Each number is 128 + 32 x the weight over its row's rms, rounded and kept within 0 to 255. Layers, rows and columns count from 0. Numbers have three digits each. The size before them is the row's rms in percent of the matrix's.

# q: layer 7 attention query, 192x192, rms 0.132, rows 172-178, columns 0-191
# k: layer 7 attention key, 192x192, rms 0.13, rows 172-178, columns 0-191
q172 102:103142096089145180075082140112146174142126169075204147138122180109109183089150077137137106155143103126161133149117102096137139143063117166130143108143102120159087118111147170113134149149124132173101122188137133118141105048116099090148079141099080063156119094140161161093205089146094116139074036157156106152109109116148098152112156116121092157130142127160105164103122087166139148142173145165144158110150113090131132116157101072162107083130127160128087127220114128181182127179058147115164088119170118106095096128132055163097085123114085120103196174139157120125138143179105118133
k172 100:136122132140110107137054158163156116029105067130136106076151178124117105163071150128138157121105107094189064124080183094138023128108090106101152116111047122087130092113097126094140168158224115077117125156096123164201139168159167131144108163143147130099164150165085098147191135124087130086145124095162086175150109134159112073113185144153088161135158147172128098152154085185129150124132132146123107155151166137162120131083170108143146120124168076157092090148145169175159171136109140096181143107155127084147137118138108115120121148154154123136115130128088103089112133093139110104
q173 100:110108195159088111094098081137094052086110155118157156161129071163104102122126105126130182105136145063105161107085169097144172106092158116159148191184121147105109105161162150081130104123131092097110153158068094124187141091107160098097124114053077101153165154153158110153138129097108124163089158151163140163131148210143100205119162134137098066118155126152112091156122134112095162170227128167107174138081169134085116110128139096071110116161116078103171116139083093133147181122101163129178113113156137149092115111122100132160110113124113151088119116162157144078168084155143150165
k173 096:118130211126160171151176094184092100060148059108132108149166130075147120120163078123199149113147091139126113078148121154113155158121093193097180171153115145094042145127089143119151134133131124157147125137190145154134172188115219108158149088104121126113156129125085180089165138125174154164139112092117137111140113101124079074100123142153118193124154080094121160138169111125165126117152090117147132159090091129109090059057107102123115101121126161160139102146120108162098141176097143094121157140091106091134138098073045135123104126077111142147157174089080130117080112122164131152
q174 093:133133154100120057153121142140119142169095123103072101136122124141161151114147112122143100135143088158161150166140175133085053140128117094144162099118154064166169082024129070162129149119152188145108123149098160129179100144088133145133120126116176051123135127133133149126122133139147129120168123113122136105159111100133070085116116099170113130183079145126124121107136045121068165108086129158125060187120157171137084136161094121120099103153151102193117175185134146110131134107081120182144127134113146106196134136114103054079121163144083058139144151137074097164098125045156121183
k174 107:193152098071129181089149154134119129115146163132167158093106190154120132112098134123134209180113132097165137152124112143121114108170162096151110114122093142117123097108142121114058178142096082167118078145114157139095083093159132161055193158142077047103086096160161150102103119151085179130128094145110078141142057096107063126149094081165081152156091154086086141109114102111099134207070148122115099097172110092148144171153135080134113171099134117147185178157109086154074120099127153154153095180137164097193145125148111141133137115152113151098156116132091152102088137168126144103
q175 098:096223130110192083117141149125112135157171127167151154112096087125163118137116077172161122177143093090127093079103196125156117121145132133188071146175115058127196116105105141120151106165000147142109151085090145131119139094116127060086154158136098075141094119106143151109140105150167154104131123139103111111097098179095130145131136134099096114134184139123144178134069172168102081125150091191087161156120144124148150150157150114134150127086172190109108107135113123130136154146078164176140101136106140154143120088182099141073119152114181156086194096132116103123122140136069094105
k175 096:151112138112122121133162151199095134085106108095084115081156157177129097088128135119201144180149134139114199191109129077107158171076100162131184125099143130152156147132150116111127208145120135043142091164105156165116130119103061153099178157067140061136112125102075127103126107119067170102203152146098052149175138071111137145168109131118142121162111128142141129155168129166149170086065123102143109156135158147119123144077133140177121073100149174115118142107111069146091096128069108160096079120164150179138134109160159137073129174102119149137113141145127142101131138133098116056
q176 093:070198097166202073153127139116138128155171130193092127078104116144126113187158064144136107134129090078123083106106195132165100115107098160161064123182131151122154116148115149110160112153044150185059180117125101136082132101125138047090155169172118080150113106141167140134161104152158152098078149131145092124122129169088116125177125110126171139156160114096190171118108129151154054133165123146156168150148151139187182127151131113116160122109135157112126130085128102089156146170122159107138109084140126125150129066182131134082097171111155122066168097120102089102158150107087111107
k176 093:169124123094112145107100143214105129173145123118059149121126118149129150110062153156166119168145175157105168180121113095115110139092105206158168111110142108152142117110175119088118220139141149089117088172099100151091090078144101170158117139125157062123106152099077089103185056157082121140178113163090078133144126126126175141218086150147157088117150114183124122133129117137121124077158120119141144176128158109116115169134148157208128089058115148111136138117131085104127100112100108173159108110128138124133165110174095125083082191149126177177130148119100146134128122140095105046
q177 107:168118121155116147171148136152149077090081130099110111091123157145127087161118107093145109075125163147157130117145057138141124142171072128072184095065141173139103093090207126110130136108155161155086117100125105138076094121183145147182135100083173151122121127160099100125157149095176057153144173139102115136174190114150080147113147140093153102164077130158201153128165067116091162127090135151163198142090087201156119071135135086136111140134105073194150144151136120095152116119093138070137142159104103097183146130084150129082106079143154076098113156178097119123128141124152105171
k177 100:177135111101099160101086129118102132117117074140121131160098109107185098131097127121082146076102127123134155099148130161152075082164174139159162148143070142114098124122186095145114149125087147185082141062136168048129137122128126093044108130200075104127121103138136145141144144128143106192169107132117160190061177170157134132128116102101064126146163140109137090150095134138122126149176133167179171074118125143142124184128121123065175166138075098152129153125158178166179137101168089179157136139060187114167156113132116095181116137113075096163158087078117146108137092110142117181
q178 109:161105104129046138220091158167106164105081145146127136153158146101125082114138140112082156069123133183108115143090134161160090130139107130127144117119062089080096207155151074135124114077124143129152192104128167147169148148052137138156113124172119121124131206143086122165109213106122112118102112083126143186131117194117131088121133132171138074124104160120149100084115185120029117137087161104162120148129118173152132148125108148094169139140136106170131132155120197148147109121063167116180080114153113159141154160127109119110104105159110088193140106087136157108098081123124089115
k178 115:128153058145115087181130150120169107125129140109189120132115161129219137134181107161148117124126093164094123123044047055121157111107175176109150182106134175164148099100093139187117166134167174136109114111129104086094163115065135133176118094181152131127126140166162179144155174125182116153145145142111156118168107080088155126173105114148139195058049105125135126110065186122139070163124140128148119071187110139154109111119131151138150124173097159116114152122113106122136158102137125148154090133146132086073062098111113104122102132132058103123143108090132172121114111111145165083